config.toml
n_layer = 19
d_model = 384
n_head = 3
n_kv_head = 3
head_dim = 128
d_mlp = 1536
vocab_size = 8192
activation = "tanh_gelu"
norm = "layernorm"
norm_place = "pre"
norm_eps = 1e-06
positions = "learned+rope"
rope_base = 10000.0
rope_fraction = 1.0
qk_norm = true
attn_scale = 0.0884
bias = "all"
tie_embeddings = false
parallel_block = false
init = "uniform"
init_std_qkv = 0.0173
init_std_o = 0.0
init_std_up = 0.0173
init_std_down = 0.0
optimizer = "adamw"
lr = 0.00113
lr_mult_o = 0.974
lr_mult_up = 0.628
beta1 = 0.95
beta2 = 0.99
lr_head = 0.00562
warmup_steps = 215
schedule = "wsd"
decay_fraction = 0.774
decay_shape = "linear"
final_lr_fraction = 0.1
batch_tokens = 65536
seq_len = 1024
doc_mask = true
train_tokens = 372200000
steps = 5680
dataset = "wikipedia_en"
Each number is 128 + 32 x the weight over the matrix's rms, rounded and kept within 0 to 255. Layers, rows and columns count from 0. Numbers have three digits each.

# layer 11 attention key, 384x384, rms 0.0405, rows 176-209, columns 0-191
079214163138162197118123135146168117157160212116149089152139125053110132171146129118139124099140103046092098113143176117114102103106160123102130125155082112120154102146146073070101117210133142070079170072130146133159212113108130142112153125076144153126155240117086060141059136109099085115102169137101084138147073148164138087147170137093117078117170133135122118178139129162124119098131102138151079182089166125156152125129152165212146170130076153132131120126114143109111091155108179178130136093165127139109128142061131096103156063130116113111143150142126120116152119071136141106
115158147166129158151031069165168128102094090148137122123122149096161111233120131107093089131121144104167132123162141070116149103070114162134225176112123088100144138039121138100117119158183142106147102110156075142145077116137140184098121155193083127161169102116130223122113171094132132185125150117147132161149069088113131117186185093150130067202169154074066112118122211177124158180102079211081085123154094145151084058196126131188110141163135076148140095165151144115097117164114190095153162137162092087147146140145116129130156148128125110089170169168130127076137147114125148049
190184163143125140152141118100137084095123128100157041192110119043135116090099114151158085079132114148090095111154077122118098171134095103088126207172167111136184123150100121149089132133120143134092172152174150135129107087142152125111106095119118129119131092148109152143160157137117096174136100123102138146134108105138158117120136093106126085075143102136118083093117078120092136104092144133118139111087176107115172066127188100144120173138075213165162166096069127121145155163146110222144134175207135121149125168136121165097105068125129097073143115126118140092131060115159103106
172120140084108162185141093169143125117071127115108096145130138069101103145108123127136115141088126091111140149097211148113064047143135130132183144152081125154119104137136119079148114098136113135173153088113096146145108127144120119159050123172136126154087098090108164125141077121119128111095150193109111111153072112165136150139139139125165057158191118134152115075190137081135219122155142176102127128101018170062121112160096147198145139132117027105152150088114157087153159146111094079091205169114125136134111141138140134142184154140114102104104121162213116097114142152146137122
094117150192109169135107109134138083139054128131164120167114123200120156101180076146133141123141046185166156110112076087112107171123121147176060134117124112126111136081101153092173197163091072178094180165102112123151164093167150124173082127102111064093102084097155127139129175159102114185085104142178140089030108131132165107095128117173115154167125152138131122121105118080096147111107116127163059129129129098080131095149114102063058121133102138151141104091112178136127152155170154133139122119110181122082162159115118121119141098118174092140131117135035167139109132140249109148
118137195151112199090168122187133078154146138135110109159133105136159108075179153162135157105108112072125106175194174137093117122055105135120050126113068136107129080122096119124131089143134199132126157134177115134117168099109155154097128154112138138144100105145124112103170160112141151158139114186104101167138150194124134132108165148146112111174132117097114132139109136088083110124119149161131093124034148112119103135132147083081186100169144096162113125137154131082112157150148158106134161120087127087093155128126164165123114122154162076118099158139082158113147132117161121152
141121139153147121125084145157122149123128152149164116097167205134133140158166094130144167156135156122150100143148163138132196146099152089121116137172161138134134133109118099125182194165169158067125152060106077214116159111135147111119119098154178143176180220132135091128130087088152095103153125139092104082108119095142062135131143125175140081102181121138179129095147114114194106129135080156105132186140086082170128146110066128205111134146088147152070125150176153089122120096093157089052154186089116160091105117104119112064156102157168152135080137117170129177166108107129102141
136139105107127091130131126121123108082088152184086160090117066108141120149114107147141163129148151108108076116132104104100144088102198160107129119150161167096092098139145126200091169120118147161074138133166160120094111116083185111094196232105146108150101180150160105078106197139163149130145119096135189126132143150117147123119093131146126178128104120144108142135061124106148062111079166140151142154141146129110115171116095087120166125104148180189102190135147126167121133131146131111114166082144090075109131145142152136178110163133138097115140098154060136063102149126141168093
132127146092091204089189175117153119101197100171121185097124116122150165184134146103152089122145144056083168085115077124203117103098156140152161138099141067112068133163152108166191129130057109156105183087165116094107069148092129149056132120149095105142083141121141140139133162127101134122156103229085132108103091093060137113133096186085138075140063151093164102169138201119142059132190072139097085141155179107121120097154103153204169158117196203127135148126109164101105100101100099098140099142147202073223085092165110145127137179116151077099136163171131126082133147105095167183
075134115167095125123131093090138115092154204089148140121109170057121161149059080154137122098108073133102127083132141162135106150164090130135108024151151091116106158200191132174185191115120147096106140127118188097093098201164155103115184158121173190088143120180176114179126178129118125178162117209040122136123140171093039150150110138148119180114131138156125153104079108126180118151094162174164110126182165157151087119084069137121141188123143162103085148134095150164085027124118085098140089167106129186106066128102169146131096117106121134114121048182181156147150123132091166090
159127092124133129163127188113065168124162167135132107121185118146124152124109113090113115106128090167155155138094140094112108123140160114083110094173140057127174161122126130175134102154089089049083145137102136112148074144144103139102131146152134128079121111106125166144184097156124088045154095079142150128181167139164127156211123148127161129110135144148120136118130169131137178171101158024127135143169091129097120095087205122143078130090121168147160107138141074149099120095107138111090168183057151181153143150174093151163129175102107184120170127115123112179157131115151120133
213121097144109139177100081121173103120149107113142160130170107118094130154076117089101125152109127141142097161074101148108106126149088151145146127117161154090140174108162148106158124075117110175179139116078138066085120106147127176133086129170079206173124109111152121145122116121141136121110118144068107172110104070134110160087127164087173112138164126150117111120099141133193145137128159099179180128145135090102136104141105112114089116129124097097205082048103173137113110178158094120185097140160109140108116148119101135092119119103139086114141110127188102053130128121154143156
100117094167137152108141072141091173092163230061083076209114091090164135043151211164149145093180104124092130121172164152054123072156080125050119093182101172118111098079122111202112080097144136114133195092159218109106112099140117101076155094076154111132122192153141066156172144060116117136109071118066123182089134123108136115129156146175039165109112110132117158132092062106124135088175168087192130160103199166171141225024101110097177137176077172082026169138135060136143139200080073143096188152161116077130082155088127175143058167164085141122103185117138136202124104067112109158
135159144090118075146118165127120099150131124129127090117119129112138106094137116165122096132094150116143148098130090113155115139116134146136172165200094152121100120130121108198081163126143171128138100153152099137159153122094116104134121149087153141158144139126114129113209086186111146136162151223049183102103111130160104103098093085148152091056078131088109114068109145122131088063103070170121181117181069173120124151145134140217172117077140127176092173124106107105131080154171121173057107146133146067178158095136108149102080172142144093150125119115044157118090151097144100118
147105135125094106138153137142115153096102153109097126116078079122083156127104123134144142124172150147164128184093105092107158157107101132090131149161136176152133163128125134125156176156194079192090138140115097156165117173152083077148135120168131151066150149174117146132152200117176112108114135120145150096134128093156119171112142104153093136080123137084131104114077117078124106127121139115148146151161107160129110099110121131017104152122157160172142167103118126155171150079142163127138124056097159121117106117155128146122147072151135097143093093136131164151148104159169113056
065134183092103116210112184102130167033144166165151134121143174108148113172184068155098175091103144175069106148109124152094065123074117124129104021153092112133144145137198112151121092060116125108082186167095137118160127151195159122070173131113134160085100077144119130141124112236113104166136161161146190174158161205145141164156121125153159147157186160124168107178101165099129119162126176179198123125095129136163100121097100130076131177149140093169114108122157110129123156049082096071073117171068143140117188211100145205160129125114125130110199067097124123108093149098111124100
131112158189127130095125145105145143149165099156192157102163166110093117121110174094121129128163108123118114129145065116143121158127199117163102123085106122161131107141186099173148127120155110104104071085125124150126102101089072106192107143194090141174133117136122140073105101060168106124118157080087160114164097125121111152142145202105095145099180065146105117095115104173125106163152206068138110133140159145150164175169108155133146128119141089164143163139148128110124188081151107085172117133142096150138130125097071162116142119194114152043124164161141183157149109114118163081
128069133077145159124138094112085177114089124120061074136131106171109107178091175107148131192083129086151167172109186128174177182177102125171114102118115169117114163058103099126075142135147156031138131097182096183133116099115111134189138182150159077134163131114092152116159064114120089106033110081111170130073113122178107226045226168129170092188138170212197118097118109122142205165163099163174136107110073147124103125104113146173103128154094116156145098155144099124067078161137095138080182111130089178144144121177066148137116186124158138074110135084136184160158097133206127129
153142099174100135109139117138133145164134148183098102142158115117068155182099167109125131086098113138116165099130141145186152124147185112135076123111169095159158101117187143103135139075102087102149124126132121206164134215181083097200152127136093165103151161102125139095085148153099086162150098066092133127064111130121166207128102157121100135086174158193085137110128165143145137113101112177132159086150153133160121180142093203130127128142110101146113101117141055109148027166118113107094109121076139131096139128142123175089135124107046149124116132064106155185153107068178125100
079152125150149125130144114105144172083169134135150138121123133099125111145175141078135118153169166113105091131138095103143160074122142118103166170104174186172105108130149047181104096094081070150101139113134138109109116112145091091227134112160087125155073116106111100122159100107170158144089128123101210081152113154117122094127103170079155182105090080128126106139128204131127086124163191075131110159170140163140134137148154168117064089131127125115137164111172148141155217109123097075139095111160102138162152103090070211102143129198091186133131208104144174180131152138117101168
097141160161112118114164135065117107094105117083155131126158114129086098081139150129101165096145112133127074092072111099147135220101133106129151170141138096110034148160126112152166211167154074077095151102115142084135114160072059202171164130127068122144150084146147159055119160091149101115076125132069071134112085129099142155073178141086126178117118099111093111067114115111049127112143177090162112138199162180209091139213150111094102120175155181112102129093089154173125099118152129188151135132200151114136116091171111106163170123141064153139066076130187126138125119107118104136
114153141162125177086175150117142124121108142154129127122160139104128114176119065152120091193116134085106123205126136084097077128177119076203164137083173173150128155113128158148126101103161139092103152103126066124073098080127127136145085114157133125105147144107094121103199110119150117148130076081141149148133088117094117194118165145084156120154114081133158142138090127100073160203120141102141117167204096134154126129110099119138117079111126147093108158145139175150156164128120120074047118077104156149066113107103088163148179145134152230146145133098182146077130109119104145097
134130121046113097178138141076136116085149170083176137121062086184140151147100097132091123115168102126169158123118180127110096214106123102144151100133110103126144158120148116189066112207087133072108080180145138117116118119122090152148160169121088076140070142101189149110156164172086118118131025130163152098098143067153136171173162128131078125111098162162145110141122094156129140173125166171080095094129103122124114102111120122168094154088132173133123143163157123167161130144131133171176132156129110106139100170123136096172153160132141069160118096113067113126135152108072116158
161139129115139137123160112118152073155139124157136135173137116116165104186069115115108117139088079096112106146143156178146146166189119080180131157157112125184126143090054168065062125133137204226165156104132112067158107113179140156121118129114104114143088213087149141150151144176080084145131108122157104113106102019148132181117102165170147115167189171105223113101121169104173145130135119133118151136134148142106110167061115134153159123149086119140132138111141090101093113145123093110125121120122114180077148135162137094070141184079099126131098111087156127153091089174175093119
153128103152173132097101126100072110136136114146126132126140142142188134128082159143150128135106125138148135106174069105157098090147119127124078132112157111127153092081108162086161106121152127145090123145149109180200099115163182096170037163117221103114127119099106166164171067094162128151140193118129162143137140169145144163112121135149180142150075135126125038159162153145105171161139144162091128104078135103130083090133143129059083100181109070128171117180060134093114159132107118060161162155093093120108168171133141142121139162169157173118126132172093196130076106159141116105
132060179128101119145118129181104118145108070132136180115141138128169070122095158110127145154061112126144142118183074119097061095135083147087152121077157094092109174109088127121115129086141115209132124103123099175105160172202123114106039153140207145112105105124075100133142094135163197142138183181089131172164104164084132128103122112109153147120079147121105079126129187177182086131153144126136161108162173099129107126132140121086110091132136079117114070117040132145139200113077156071106107168189074109128169118121094173158165149154134155130146148135136130087156120128156078141
137136122143150162128145144105158136152091072153130133164103095127146148131118139101141077142085111086144093111166195134132167126179146148073135110203130133100129119128115105112137125146115226143164121146106192160110152120106129150121114162093149104159127184130131079149155067161105095120094157061101087089083130078117128095118141154156097123121129156103125115099135123125138111170117075116126131150155153078129156138149139117130096117107059107141101101149184109097108127200147155176178119155089128118188105140142127069110059096126142077148097128090105104160151121130108120156
130194119191131147149142127161128145145155062142134182113183170123066155139175152066127103177107165134126129127061100152162126120149112153155111107103106091123102136155112124124114112151182112168118150105070111154093171155159134137094137164082089215093166106138104119076115174167115151167127132119093125089116096130073150141049163126050140134111155135154090130098131205086140123133173115083175138122157114113172115132134142193095137115089141097125148165124117138153125109079127129087156064092157160131089104095185096131084163105126144114132108134100199147115139113118128165066
112114171078136169130206103126117079096103116088181088193109155117154070132131144097128111183102145130105174133133140125132104168115143136145120148115145088129163141124119142141094141101181148183095126095133135125141116140190148123158076127129107135178067164081068146173193114057128127096115131163118166146131084102124139143151112124148168147154153141111128129069171121129130167113203101083091134088132158166131102145139110142163160147153109094134123126082164114112117169132068114113098087172182114110095171116166171164121124205146086140093144226171129107140125137132170105179
141153126105108102109150144105151144114141164080120158086107100116093155117111119148147145110155148130099124105134179105129131154176113144080145096148149190103092109175143124157149118069123102125076120178115125125124073129132125084107168140129155164096133092142114106140140130166125111118155097154116127134133177130105133096116075128165141204109109078155203095119151077128188152156146197105174167068114100147099141142061085117104134106064140147156117186162104140170125177101156101117139137098064122150139105143109117130127173121138120076162164040132115132125102153193070103153
169125099157168176110105058135143105165177130128106086152155121092162106141092181123161133158070129181184150160099167117134128089121132168133053089138106149134134140135110130085083095113122121183122150142170129120146098144175160067122088159177095133175138164115066118170141147145185179124130197102158168141193174168096131138105135166129128131147132135142112087120220107122107116156158132173123096110104134095096099145097122137111134080173112101160165092119156096144090137101091072083093146199078117128094159079133128149106130161145170144094161148165153156131127117124127115116
155182119119186136093123135170162151123147133173060100163181099148128222166109123153126169149143116111060118131131129147125095081167146172115090090155135120133134116076137136124166141154138154123131138146093151176188184104120198094114104127062118160089165089093131118105143085144150162147141082124147157113099148135118126066112109175142147142147128139178137098161150147169119120127105107180121139128103157136116093107162151144102127113119096115134166165112123160115147153105186127130128142075107138112120134145090157132136132117110140098098079113084118136113098092124128070111
163134134150139175083145103152129136189106164174048117169149093100164168150062155124169161129089098138072132140135085142147136106128126142156100127180164107161160155103107133114128145106151100160131142121123160152087145103123174086130080099100124134102139149090118122126113111103121169102135134117123135122148122152116134124178082165136128157101159133128166093133130117169159133135141138103125084133119158119056147126161109161162144176162084129185147153103172148115181141108103114091158114063114055137130129147122137126140114128160128108105120147112143144131140126112094097109
184116124112101135145096144142098135137163082119137127149099130091125076179078155053139144166129112136179186110088127103135143073116179122140110123101124117148159137093177105133095094136168119124110095092171068099128084147153071157108178073136130124149097107133109146144110161137147115157149197139155145159164146123110136136142173125120155090129108095124141135182176169108102122121159150119121059117145101065125106108101086134168145118128150149129162062118097083151099140132079101124118096152145114090101158112169102155116151142130146140139184199149089111147147186126136192143